From a checkpoint of a small transformer trained on Wikipedia: 581M tokens.
Each number is 200 + 40 x the weight over its row's rms, rounded and kept within 0 to 999. Layers, rows and columns count from 0. The size before them is the row's rms in percent of the matrix's.

# down: layer 12 MLP down (transposed), 512x256, rms 0.0513, rows 433-449, columns 192-255
# gate: layer 12 MLP gate, 512x256, rms 0.0512, rows 434-449, columns 192-255
# up: layer 12 MLP up, 512x256, rms 0.0514, rows 434-449, columns 192-255
down433,096,204,179,192,165,153,173,112,180,204,191,171,212,179,177,252,269,190,231,172,230,186,274,250,130,196,206,215,150,192,134,207,232,224,127,190,293,194,207,201,285,187,220,189,167,214,266,243,126,213,213,188,127,263,198,262,202,177,138,230,204,252,232,221,246
gate434,099,140,199,248,164,203,219,196,220,162,197,220,192,269,253,159,198,209,150,163,236,214,271,257,237,191,165,240,220,164,242,264,272,206,148,186,207,208,168,162,230,150,164,211,171,287,137,148,151,172,169,139,214,245,201,163,195,194,181,159,151,243,261,230,207
up434,101,177,230,195,304,211,187,162,229,151,205,231,209,160,157,207,268,215,213,210,145,251,214,211,192,229,122,139,182,226,190,247,186,170,157,213,229,203,185,159,172,200,175,175,205,248,207,209,186,226,177,198,150,263,137,146,217,199,228,206,111,214,135,172,216
down434,100,134,151,211,191,174,181,244,268,222,276,193,114,163,199,192,125,129,292,184,277,158,155,181,220,196,179,271,293,155,179,224,211,211,190,214,161,186,194,163,205,156,146,272,174,218,251,131,180,223,174,203,237,231,209,181,285,226,245,223,195,230,180,221,193
gate435,100,248,211,265,216,173,214,177,200,250,211,184,182,173,188,192,206,180,130,193,141,151,181,146,223,204,232,175,206,192,171,218,186,237,157,225,157,202,168,135,214,157,229,222,145,243,169,165,166,226,231,202,233,207,141,183,270,246,168,125,174,196,242,162,190
up435,106,190,114,251,250,199,234,182,195,218,226,207,211,176,173,183,229,228,195,164,202,233,210,230,252,237,262,233,190,281,163,190,100,209,146,204,192,234,169,159,232,149,208,160,204,228,196,272,197,216,214,251,225,234,168,225,274,177,249,228,191,177,123,209,228
down435,107,239,70,214,187,210,222,233,244,145,198,245,159,194,177,201,275,268,155,185,245,127,220,136,236,236,244,266,194,201,245,233,189,229,119,281,185,251,240,163,162,172,228,282,247,209,238,192,201,144,269,236,214,192,232,226,284,243,191,216,159,188,224,211,200
gate436,096,125,237,229,240,206,171,178,173,173,196,245,162,222,203,243,196,234,222,316,139,180,220,200,163,176,164,214,110,229,187,233,270,219,169,258,176,212,208,216,213,233,198,151,167,165,102,209,172,203,169,236,224,221,188,209,232,246,194,133,155,193,304,222,223
up436,098,191,136,206,173,176,225,316,233,168,134,188,163,254,136,199,179,216,263,242,195,112,244,199,209,210,183,211,149,211,191,190,191,167,206,215,266,145,245,282,209,169,245,153,162,279,224,278,169,226,210,163,250,140,142,183,167,195,238,222,151,256,165,111,207
down436,099,187,320,187,137,151,180,186,221,143,221,215,167,122,227,188,215,204,174,163,232,159,253,229,194,167,206,239,198,224,281,122,200,192,186,106,268,164,218,129,181,197,205,231,150,179,157,199,170,134,198,236,230,218,233,178,222,229,208,127,170,224,172,151,237
gate437,096,156,160,250,209,251,233,236,208,217,177,200,256,149,208,223,180,274,241,214,226,136,191,199,155,244,148,220,144,226,204,152,249,199,159,208,140,162,173,160,270,119,231,191,194,162,212,198,225,209,187,239,114,190,183,206,139,191,204,247,146,180,227,212,138
up437,100,213,210,208,219,221,203,172,194,203,171,182,230,122,122,209,219,265,203,241,160,176,148,203,213,269,207,221,206,219,185,205,245,191,158,231,203,170,240,226,215,164,246,211,197,204,211,212,263,254,141,204,157,199,218,143,122,167,154,220,241,251,211,151,120
down437,097,243,277,214,205,125,138,179,175,179,265,152,243,211,254,189,131,124,177,123,250,238,207,200,161,196,165,185,211,136,241,191,185,193,245,151,292,180,132,201,147,193,204,134,213,183,169,240,194,180,188,197,237,224,269,257,190,226,185,278,93,114,220,190,176
gate438,100,267,233,207,208,183,165,167,217,228,167,256,193,205,170,233,130,168,193,173,237,226,217,175,219,197,125,198,187,212,197,266,194,183,195,177,229,221,159,188,209,288,196,121,168,250,193,236,156,162,289,181,128,180,176,209,250,198,173,135,137,206,153,264,197
up438,096,155,229,274,214,199,135,123,213,170,236,229,174,214,257,204,120,245,200,198,212,170,227,207,187,197,185,175,269,176,182,162,213,107,139,171,185,245,219,187,140,181,200,202,262,244,156,218,245,156,103,193,193,178,143,256,215,211,203,194,199,201,191,215,195
down438,098,118,237,242,212,199,167,273,213,107,209,214,195,239,92,176,196,67,283,243,124,220,153,216,201,201,233,191,210,260,197,215,205,237,199,245,188,185,200,163,166,227,243,157,167,154,198,198,238,217,246,216,211,227,224,157,163,184,231,187,226,168,173,182,191
gate439,097,270,233,172,198,253,236,258,224,241,194,294,186,228,223,190,193,203,157,237,174,204,211,213,163,231,217,159,132,170,215,189,163,285,210,242,237,232,206,160,189,178,224,186,191,209,220,242,193,188,187,223,230,235,264,213,188,177,182,123,141,170,241,151,210
up439,098,251,138,191,220,253,248,241,158,258,137,189,203,225,264,254,291,207,159,223,200,199,274,185,265,232,162,230,254,177,187,210,233,179,294,190,217,176,221,145,204,160,180,162,247,189,204,294,124,199,252,238,265,190,171,221,148,201,174,251,243,230,129,260,226
down439,092,191,248,234,201,193,167,180,257,219,184,238,283,201,269,147,226,216,199,164,90,226,128,139,165,246,246,202,197,214,218,179,189,213,225,209,205,191,186,240,170,187,182,204,186,273,243,229,253,173,172,188,191,240,258,184,269,165,216,210,228,163,216,143,134
gate440,101,226,154,207,172,281,209,178,243,174,250,101,221,253,189,191,219,217,175,175,164,119,279,204,125,205,124,218,275,300,193,249,192,213,176,215,161,160,242,228,113,201,199,268,213,199,201,102,260,85,227,202,225,259,193,227,204,172,247,240,216,169,189,228,233
up440,097,164,139,158,244,259,221,206,238,225,194,204,258,299,219,218,134,198,215,131,159,260,166,223,228,232,247,198,240,236,236,255,213,213,109,233,168,194,192,174,200,135,205,240,207,210,164,161,245,141,147,231,161,205,207,123,172,231,152,95,169,189,206,222,170
down440,101,246,224,244,161,217,221,279,193,184,209,190,139,166,164,205,276,198,158,255,210,160,280,247,175,236,164,202,202,171,236,159,202,175,256,155,155,219,216,165,271,248,251,177,202,183,206,217,179,189,218,207,196,227,222,227,180,240,224,281,223,206,220,197,202
gate441,113,187,193,195,210,193,174,167,212,186,189,198,167,278,169,161,176,237,96,277,234,203,179,237,178,213,186,204,265,266,239,161,201,150,189,203,220,183,158,141,227,206,162,185,208,161,207,216,171,223,204,222,182,154,227,231,143,238,164,236,120,191,140,242,255
up441,108,134,170,190,139,224,217,191,198,179,155,166,208,238,175,178,169,149,230,179,244,153,144,247,221,220,183,211,156,223,206,206,200,157,133,236,127,185,263,246,194,252,199,234,209,206,231,167,250,212,227,189,218,172,98,149,132,150,143,218,206,155,201,214,230
down441,109,237,267,189,200,223,194,136,189,215,238,143,224,161,226,212,197,172,233,155,215,308,237,182,199,164,179,191,227,174,162,228,177,207,195,219,259,130,198,153,191,254,183,184,208,165,151,107,182,142,300,238,231,225,242,199,188,203,213,241,246,189,182,254,139
gate442,103,174,221,271,202,199,201,223,206,188,156,243,228,193,234,194,181,194,168,196,134,203,255,185,240,204,171,164,219,232,208,251,240,207,163,195,161,255,151,200,200,292,236,226,171,256,222,226,204,212,166,138,155,220,248,186,174,148,164,249,225,148,202,194,190
up442,099,177,231,132,178,200,243,189,137,183,203,223,240,182,196,257,120,205,228,164,233,186,255,175,230,222,144,255,164,183,202,152,171,214,242,189,242,134,189,239,220,259,213,250,223,222,239,223,187,182,245,260,223,240,199,160,183,203,214,258,216,243,196,196,165
down442,100,171,215,209,268,156,158,298,211,268,128,254,137,154,235,230,223,147,159,173,192,146,183,144,196,209,208,228,129,186,202,197,223,224,155,178,235,242,218,191,208,193,195,209,266,206,204,176,254,204,123,99,178,154,179,173,184,189,193,157,234,163,186,199,189
gate443,102,141,216,242,239,159,171,170,115,256,285,197,210,191,181,211,168,161,146,207,217,177,248,223,247,130,243,187,184,258,218,181,154,183,195,201,166,199,333,170,256,217,204,187,196,191,175,212,131,271,177,150,263,218,183,182,203,184,167,122,220,272,217,164,249
up443,099,169,185,202,141,199,129,254,220,209,199,180,264,171,203,167,173,251,201,210,163,250,213,196,167,226,187,215,179,207,227,238,205,226,176,196,126,217,208,240,315,206,168,202,224,158,203,232,296,200,228,154,268,192,191,210,192,220,216,217,214,198,226,147,188
down443,098,224,111,148,198,142,220,200,181,183,201,172,250,268,244,253,161,210,148,239,293,151,185,244,249,140,223,171,175,248,177,186,218,224,219,172,134,224,166,247,149,217,233,208,182,211,183,105,144,206,281,200,216,170,157,153,231,183,242,166,260,156,184,226,129
gate444,096,169,208,188,217,144,256,135,210,288,133,180,249,157,215,237,182,230,213,182,151,155,175,202,200,213,161,182,213,276,220,333,235,218,175,244,160,229,154,187,209,152,236,205,141,250,262,207,233,187,207,139,229,257,192,222,219,199,255,123,225,214,192,146,183
up444,090,257,260,148,298,256,187,152,201,166,252,139,211,287,184,120,239,185,277,188,174,219,262,260,193,237,157,198,180,195,216,215,180,230,140,236,232,214,208,171,189,221,224,167,123,209,188,164,245,174,227,198,200,277,264,177,187,157,205,142,145,258,259,174,170
down444,102,180,249,171,211,244,183,193,143,147,206,205,173,178,194,191,229,242,204,223,235,171,171,249,231,171,241,184,204,177,159,170,193,184,210,222,226,222,221,192,222,180,161,205,207,219,130,220,147,205,122,170,153,143,212,170,272,242,162,183,147,241,200,244,192
gate445,096,200,210,198,227,246,242,245,195,131,160,191,142,173,194,246,216,144,197,207,174,127,261,191,142,210,73,241,125,135,203,255,227,234,154,229,186,223,153,186,251,227,257,165,218,231,178,186,159,263,136,144,175,209,192,164,140,214,201,213,221,171,233,211,188
up445,093,201,177,226,169,212,170,92,190,110,187,180,223,214,217,238,215,225,231,208,209,231,261,153,120,199,155,218,205,151,200,187,128,241,247,176,189,219,139,195,157,220,162,272,196,138,244,211,247,181,169,158,155,221,259,159,144,191,174,221,187,115,224,230,227
down445,092,200,127,223,213,172,330,220,253,155,197,155,138,145,151,186,264,181,196,162,178,275,272,184,207,213,217,243,224,244,265,249,243,104,194,215,236,235,269,238,219,190,252,144,149,203,140,185,177,190,238,175,172,170,272,162,163,159,243,207,179,229,232,159,166
gate446,101,171,228,216,190,269,202,191,228,220,182,198,247,207,260,241,244,234,248,168,272,157,256,133,216,224,216,233,207,145,168,252,211,217,87,218,145,168,199,210,155,197,209,224,256,205,148,229,250,166,216,148,194,235,162,223,174,167,226,223,245,154,161,137,153
up446,096,178,177,209,191,230,253,192,270,242,283,220,219,188,177,224,268,151,250,196,196,199,241,181,191,210,231,213,164,231,203,157,220,182,174,247,214,112,250,123,209,226,179,152,195,187,211,165,174,160,144,199,203,254,297,171,184,237,285,230,240,176,202,153,236
down446,094,252,186,234,211,187,162,241,192,221,173,216,179,171,169,229,169,185,100,165,228,166,191,234,177,230,198,226,202,199,192,216,196,204,256,165,205,255,152,212,227,183,211,185,147,239,178,192,250,162,252,251,264,162,146,278,207,189,183,227,193,248,136,287,267
gate447,102,249,215,216,225,186,250,236,180,227,135,211,180,71,151,202,191,229,180,223,142,210,218,219,163,230,233,205,238,165,177,176,158,190,202,164,232,204,216,171,275,205,180,195,219,235,195,119,251,243,118,133,240,255,283,277,210,156,249,253,270,256,178,154,219
up447,108,125,241,227,153,267,184,179,274,227,122,215,171,234,218,176,193,178,109,202,212,182,138,191,231,184,189,226,126,216,247,163,154,170,167,223,234,251,125,175,209,154,144,204,200,207,206,154,224,207,181,238,179,179,213,137,114,242,159,143,254,226,249,123,200
down447,109,167,164,203,98,266,234,150,258,165,172,184,188,222,217,221,133,163,162,235,181,168,123,210,188,259,190,215,122,161,190,128,259,246,184,219,229,235,230,275,114,225,201,210,224,247,272,238,225,120,266,213,218,221,138,256,246,203,222,221,201,98,143,212,203
gate448,100,168,287,186,209,187,238,160,167,146,189,285,181,182,193,229,181,222,145,256,190,168,240,102,120,143,202,167,214,189,236,183,231,216,210,219,200,191,253,175,170,122,207,153,171,203,208,192,243,187,254,150,170,200,109,153,218,237,195,263,262,195,253,185,118
up448,103,283,210,194,192,245,248,158,256,196,192,201,169,174,186,202,157,165,207,245,217,196,207,290,220,202,139,192,194,208,155,211,164,195,226,201,156,204,223,280,160,223,199,203,220,170,195,183,219,159,107,179,189,176,216,168,132,112,163,226,166,196,225,209,215
down448,108,224,153,192,201,234,163,224,218,215,152,206,200,178,127,187,169,195,180,207,217,162,172,240,153,244,222,211,246,144,182,218,184,194,187,183,191,161,256,285,249,210,246,210,207,169,206,174,210,123,250,200,239,166,183,205,283,260,249,186,240,196,233,232,138
gate449,091,261,240,253,144,255,179,198,183,246,193,204,123,143,171,224,190,218,239,251,262,204,147,177,112,194,248,253,189,220,207,175,185,171,211,232,169,150,236,158,205,198,249,187,240,249,110,187,178,175,156,69,252,219,146,157,238,188,211,156,199,249,206,257,249
up449,091,236,178,173,269,230,213,244,205,174,215,218,205,142,267,195,173,214,178,151,203,226,222,134,210,173,155,222,194,240,210,248,174,296,234,240,193,206,136,224,221,213,265,231,201,210,188,212,240,226,182,231,104,197,174,155,205,178,200,197,206,195,194,208,214
down449,095,235,225,272,197,177,124,212,107,230,196,190,195,248,166,205,214,144,188,159,167,235,175,238,211,233,200,211,143,161,166,154,255,126,199,56,153,247,267,204,226,207,201,205,135,206,266,195,168,170,148,197,231,245,198,180,200,225,258,248,228,203,190,165,301